config.toml
d_model = 320
activation = "gelu"
norm = "layernorm"
norm_place = "pre"
bias = "none"
init = "normal"
init_std_o = 0.0249
weight_decay = 0.064
warmup_steps = 200
doc_mask = false
dataset = "wikipedia_en"
Each number is 500 + 40 x the weight over its row's rms, rounded and kept within 0 to 999. Layers, rows and columns count from 0. Numbers have three digits each. The size before them is the row's rms in percent of the matrix's.

# down: layer 3 MLP down (transposed), 1152x320, rms 0.113, rows 173-192, columns 160-319
# up: layer 3 MLP up, 1152x320, rms 0.116, rows 174-193, columns 160-319
down173 102:507578516525553467471526494466515554550467554526486543471516437466584532445567496533477547524552403461547510524528505525456553489607407580455494505472467547520550589437474431490491528558484515493483484513533528511532524556513436475557479537525517543426534493573476510437447525483506465397501487537483502479453508506444472492502471551469452414421562460521440484469513449535537525503481480521538450522461474508457535495538518535501543476554505511524605524446487427575409455536451481
up174 089:580443475513520492489502475468471443489530530558440583549464478503467467538535424470510531541485449509498509493442487513510510467487526533479515448497446397502483485555434527566538419547512494548491434486477545461451572523559470431492459492540521546528469466483427563509474471497492543515492527450509512452570483506566573593500476538467488462525405503522469497535493512510478504464488524550410442531540457458478512464513484519517474509570493583502454497520505531539487494427488500
down174 095:451505506445485461467515585539526468500529520508439516551514453554516528478488474498584460574573503481413480613488498462486569534468538512538493445502516504505533566499493463466463522534481509512559394513537534502473488508440536573422490542487449515501546514531524557536398566527504500509532563544565498489487470486522488478490450455455453502458533529473463496427456509487509519490491517533481493544503500533531551522541513527508553542457526519497530421491462568478459524468502467
up175 094:556533508506487466510517482568557510515447543500550461533513517477505576558503462453560460511481515543535520537577506542501478467469508521447499493498471452491468496555512481455479481470465554555495536511516570435489483521455393428481522471446519515532442544477439511550514581486444400519516491465515506438501498555543525571490500455561470552483462503514448495530527461505483545531444460499518558494508461476481483545454420504523477476432456575552546494495467456510503451445519504
down175 099:455497514579525485438458548537456517495522562498491510498466515503489487459528473413459424477508571453521480505527521478500529505473449492516513584581499498510445478525552543437515474474502531490504561450451453459470554485470468516452546443553445509528553481480475484494571435518445479481514544485586576537501435483474530513490445494476500474411513510517389518516492541471458499511432428525472418513555451483438502525443457506510525504546503516505516484459428434516512464519441493
up176 087:470535498463546587502539598544514482480476487495519492502595492491571486511525486480502527555479497538532580503468428460517495458569529526572465515493406481563412552495507456422411488479534545500506435455473540463565479512512573524516428511502461487417452520520442515535488497500548512533534506559487452460561495492518468573523539488469475460483499497470513494501522490513553541480514495479575455562507542539542536554473515508478560456414514517500470502531492539557525507474529464
down176 097:489420428516482489548513402524570532476403508592523539549436504493479574456421525489516528523508508526530506510464524503551457478434483534506487528532527487518559471492483465626477515438432472528522530481516490432443509508438473468511514507531500514482490492527501465469501513530460527477527449428415534506475516517481566456547534532537526524553486517486527468484564471470510473480517514516521561462432457547461502494441510438520494456518496490471550448485448483538400508521588532
up177 097:448479516457536456525521555501496519477479565466519459475539531468543512513513514499481458484511559551549432554569508478510635491454478502534474453518521519530547519466533486499420499510467509577553449464542509467530547513533467533443465546472470504472486494560481448438501440492488457492528428497495532507534520468557522545531501510560564504544500382544548486489457450457449525497466470483472455535498464554469497496518527568514524504536496386498523528517563487471522597463534492
down177 101:533415498477394512533547481488503470476505506499507538520522622475513553487490490608507473516465532498523528479451511465502450434552487514474467491454496489491502478510465531487484545493516575508539454478492513529610526490431458520453486534452503501502514483502509519495577502486491440526533519441514525539530517480507527535518464540523543437454479438528475412465419487572515460547489490507464575453444493481465508494520481607517513501528497454520510454511523485458432537494536548
up178 100:433485479564515450558543491512467479514567540541528549549572524449514507513510448423468462513474475500479573463445442517539424492511487527540546531521503521496474509441478496503504474480455492499502540477429493582462546408538478528460487491551502551568526498493535455518522397541549495536566467498489530609502430460509525480464543484475489466535535511440511499458564489494535535499511462476540466532446505468482506554523528530555491502512477509440492534408524458484562440461552514
down178 105:463589522444567515493565497430401513543516521547541563471481551475464591555522476514472553523487525503535499476468490483539483446489525429498528518444525469560489474462552471449516491466535499478548481475556542466472494516507529506511503510500476456479527529481551559480495472494474559489482483474498515496479446465487466485542536524437470462433508495471508446477510474447555466552530466522516498522563560471443485494511522537517508502476525491498554481473505451562532440438534528
up179 099:433436551505502500463592482522493492513496500493520473480506442468417494519488531568601527498544474512505587503528444497549502478542508522457538436491424514453528545487529498452480469449491489509477533522484477516452510477548523446512482429478486458540482496485501504489500481482471557495478446451498495473519511443490437469469513502545528455519562460405529511504504491523554549506434512487609495474504448501482490470477565501416500498440514508455516518458443475536580540481588507
down179 107:469549541428544503503500466544466570545516463473509439433536453520529364516460553441487568429530501502435523535508554490576553477490507482514457464487482517589455519541496465480518478515560471531465454479469460480484498546405569535421465512453478522436475532513409462534402535511546517508498496464464482597391452481465556608527506511538493447503513532520541496451481536559531560431429542502576449532482475491504547508496555493473522495495520519459465569456476481527519517482494514
up180 099:513470520514433485519406542558459477483547523570578487516473459471498492497534523451597467590462573486490465490533521467518477437516391465457563537505460472531469449414515530495512515447536532553528516477496509551508571544506410514537434491557520467536461445583564494564439573573528497533501485465534513502487524491500492536480441536466485511506549501489502468561470502478542473512452527543475515512436443498410467504508513474490481451461518498481451527424482467444543545454554440
down180 098:471454495437464505471547451501584497465469500440526415464578567491521552516470472523463494491552466463524569460506497525512578488449568546462477434500502497483526513461468474445585470500439540491466448454517533513488474459520469547438531482507612512506512478481413432535429480484480518495406489440500492630533451465515510560556496488470522518583449503501494477536499509530453537526464498471527526530522531498547495582491565507472520532603442506461493465461494572505556531541502473
up181 086:507525502479507530515472486486448438513465526499542469486498512465446476512498559483550476538545503446481456495405483545457498455443469555566548523456485409593500550514512479474500507529570536471463480548538483513487474525535443628498500576440526525488568464493443536482487561476502603515471503545523492442499550472512502536454443459557524511533507527497485517499387534482484404553480548504448513518488509495509525450452496492608550530481582418473439475526526497602563534482485504
down181 093:549549505558471469426519503505463539502507539441501543504494474511484498434518504487430457547449524595515596543520458465446503490402576517496487504494428564453485523463548479512482468451468508483419578491538509520454537460519516499468482483498518585523448537509525424525440507522487501438515512443493541563528521453578451497513522523526511474455454506566422530480483488452466542454508444458529550536476490512425570488466537456454453500515404580475630484505519455525504441511445547
up182 090:595482523483522436534458541477568531528439470494442496517481529485523544520528489525561518489478500450502522529498496498491530496527496505488454490540525471466521465489425470537504493537480520492495578535473524490521419509475562564506513550542538550539527523518429592487471521451476515582511433495500479544507558473474467491462505444532478490516501527454435445451545497519538587506524516415451554534567511445523510439440492508540511439517470513493469452469538490457514477485561515
down182 105:538488516472536447477469472502479468447504442473553465509474523503474413481515506520581490613590458483535534550480396517550519469586477516457468595522493497504463498501456438558503496450487496478478411456465499532538468465512505445480486523474515471504524451570569480538482471480459418540486435426569490494476463535557532512492563487492492485530452492461562511511501494452444445453550486476487602482477461494535414561571386453533435464483497569462526543499515547450523528469474559
up183 101:502479482581468484478505414511482529475490508458442470517465541443560530459509560480462484481562462557536543497523528557474524527441560549484480575588484480541488591487521585414499520399522447502481482523481409507435496502510523477366438535416465516456459504494536481562564443441529464484516568531484519466595495522523455461491466453463483493526468499563572568454475517561457464540499495525553518519535553526491503437460550531508455510467501510512436447444533437459487547510581515
down183 106:532468397520500526525501464485448526504535538552490476498456453544577425488561536495526519560454501485541514477496512512510510499531566497458605451500410450480575481485518488492465474522441578466502505532564527524580495468504495502465498461492472498491530495650537524540385480514500510497496529450543514506409558519526446518481555553505527506529471429455449465516540524535456547482494514472600512500566532482553522452551457500476551496499456545501547465474478520453517519473485499
up184 094:426506525444456442514562485498540564531455501439527450529506484512510546487491518607502531485559448493527564488529537439447551525507442469460486492431515565479522525424494484438499413499447479512503471521542495495530535498548485495500550551543496553479460487538514544546518534489484457453494503570513595494470556516484483526540466443552529557507483536570571477502515428516525455546445534519470466507584471552561517481460481453507503535508505542472586473545459538549518498439503389
down184 100:393605476478491520493553560514480487445478589512468535476475627529526506527435529491532567452489463491436446503510492518524474520497462522479567574518555482503478552480527462506536501509547552497525470523436438462559487602458469518516523499470519561536533478528458501485425503474515521451502477476453454478480480509536536444443484525486485473523491503475580538476438544521442513481502466480543517473619479516513571553553500472487516552524386483467483574500505567540528510451469500
up185 100:446545589507459512465466578449511500446587456527493470481439537557472444534495491451484474518483427506504465476469534537489522542429482563510503468522535562504470493547496520554460548543546571468535436464532512464508512472515550554501456472474457463460494543476528568485515490432499420526492505573404423492482494550484496510486570486563464463516454407530531461490469560553489488508497516504437490594449538554460511546517483521459495448480514487478428501505479483498520515551483455
down185 091:536488556497466488457549474473458544520460554514438495520573486489507456525533559528457504465464484483523540367580493470505488557506574494499505486488529500497599559476536568488475447462503513506524478508503570420477478467471510539539534414485394573497477497523503498415480541472440507448378474464535555522439485509490545483508573526514546525461584457522526522470484475484530521483498451528466531482470510510521483415530543526465439502481476526526541440470496496466588504467517481
up186 091:474539517476469549534524537525474458519486529442479452514469436496498497502467510451481503438463527551464439497476520493497514458418482449496494509434392446484556561510476511448467454529484495562509440455513467528489534564463496495512538491498396481474545549541468523508468559517489572512532424518494463507523537500435472523520481524475473490493482505451480510563422488501480495458467538457474433531479487578441469540551493532481534523488519460442449544514585511503519567455514549
down186 084:526520479526382531552444527538465559479484464517522508559567557501539547513468496488471527450487512471559538512544468495462504495507527534501477582531451537500452441453566488525563441488519552427512581445459490453511527497513477481498472474492569505471512460449472494457521514449539494503535528532492503552524545534506497490513486510511497544477491496479564528477472478501538472474451493545578499488514580465498502436411541469549528467434532475513470518547452550499551440538493465
up187 084:534433532491436495485584472511541507447464510562473488507507565533506482524577487455537490585468518578488506479497524555440526517448516508513433496595457496542511464555496482522499414566555517433522511469536499512471523406520459501457498557461498489443479455494502579511517484500541497441454502508528464609547465492502458520458466514483518565503593589510483515579489470480429496492516435530506487489509466528529582513487491512526511469501533545474501535448498522516479443495521484
down187 092:529508568463482518516513549511519492470444524612468481536518550541531501464540499482387486586506485534563486539523516534549443528521468480539370533594522440438448424573521505472547446552506477535437499478560609485512568497464555537491483479529475467474503533507505523527451508544511512538473468452493542540476562446539524454535515498513537471442607464503487506537512516459508418568425498490495473488484504419397552542440463493588451508432504449506407496550497497491540486526495472
up188 095:481439504430490534469520492538509593502469535500495602456440510516529467550522476548531543502529506490530574536537437406595446560472452513516522443522439502534543576544549539505520509497495486523557506578596552509513499536516559436522479485536398498495528516521457509512521491475432469471541487485502483497460411504501390536535504438515533550442515483511473519440497431483463499535505432413487560488518451507482541567539534473508459508501425516483484547523575456500559499523569524
down188 093:577474514537431465483436505521502530570490548501482511459466468560536593512479458529482525456593542458550461480518494474483472546539465499474547522560562481513501529438490581503543551528575459444557484554488479487480435514527566548537494459475452531583525517431455592468536507528513491543531568500466519487517564503457489468511478551452487490504557573516456541528502508437528479490452505488466460421486446445547464508486523516497511506469536547481526471501508537454490531513504488
up189 089:507538527505488551419531525557486472484551545481482517418487522505433435544557546440515487535444554562577474481515405477539537470495567484578543554521463448498489517522533441434483530487500511483437524505518458501507521583508492478542395495520468452488573504555466470464517484529569520419505529443529476493494478468503471465484476436510537550465533436525523478457568572568403518535524510539464484544500495510459556483481528489496509479519455441504520538516471481519439502477540483
down189 096:474497514446526425490537503526509522477500460549456524541542562524453528517549481494525473521487505468476642439471465573515473483543487543437457495535558500481501504444489501515491527472521498473532486529507508525484466483548379496466528561484587586483524527459491550567549593510566443445525468520464494540529526549493524517433503508492460534496583405507473484448521529502426487466580473451488469495435505527524433540458499485446506484480447587485479538593453517508522450540545573
up190 115:498435547448504486487462498443536542503482535566511505495490476501546519498483468390487532508516479521460462510524466534589541435576516450518642452441538448564464504499558447461525423473474550456620552545503478493524550535505552481590474452534536398478522515499537513519501461488503500469484508442495538482530490459483509441500485482483495414471490509479503443477463493564524493442529528501461494425541508557465499453541531511484493455542458463514411540446542512527512500510478559
down190 097:530500481515494444492491506510500519460520489453468450472427448482471541505490486491503583461496461456500514483542497469541513532510449408484506477420583549526532555553505547475520461449501464480403455471457498505498511434509499455468495446437511530464451511531550500531508465543469493471443500447528530533529487422545445512616496450487529544604467439527487494499487510520488468490457494591531534503513527468516560499479554528565506454562515515530462463448535503563487443479482486
up191 093:446450524525503565465437555477527508483510553545524437470503528527534504436503466446524530462525579530488487473564486521505481474443531477488512461551467535490441552562514513522468486455483444597505502436606490520479470558521476504552480513463527471445502469500406433533489513462563553497507516460538459531537444521459463559537509529474492501517518477516500523512514503489467540506497500533465506523461466533482553510513394459498478465458467499503506457440537515548600558503486448
down191 088:510512536540454480498567568501502555430508428500478464480504500523464494534435550573509466476561524478557549498475459459448505526588471417497505496527478472566490507512508466492500514454524525393539526538459522506448512488484522529528544577493544510516458533472577525462472439543502475479490508475543535444493562571525492532464449514516547545507506524545532460435471543525548495497526444500460568453476508495499519505470465512516474486444483497475550539400474450494527505484506564
up192 118:518463546549497431492517474522443511510454490481480548497513486418542439506428529442540537483501521591507494540464485571506486434540513519443576426503433494466456561454476551505459406505507497608484471439514491511525513454488440466517515511478531426444521505482495466507556501442486524476533519495492541456543406517463471482455488535613458483526500545478487455446481477542459513494450448482468514544478535434448570510462531504513475443565511470527446536456521554466550510529487515
down192 119:507526549558471432472529450506479468434536519471493507436470490512460512462379524524576488400451426530528565538540451523542446508529517515434506429491434489449559511522479577434525560450480435485490502537494470592491533460478469517518492474558555533474486426518554556426551472522538472500451579461484498472534487484461465475436508487553550517466528581509415461524482486489544474494608533515497482474468533469555520457471491496513584482463476538521522500505476489522474559475479506
up193 102:524524466481486466466498503494452494526447493491489528558411492453530499579512540499432520460505506452409533417478534491486521489460546485507486558527476483540483409465595549479525509415509479431559536494549474435433482478464474479431521467561415531526497495469476521546495537474488503466471513527505521553481521481523503492519487498426502568527484499499467472567500462577503563555521467455553501483510478426504515534473490480469355530466498562447531470460537469465496505444472480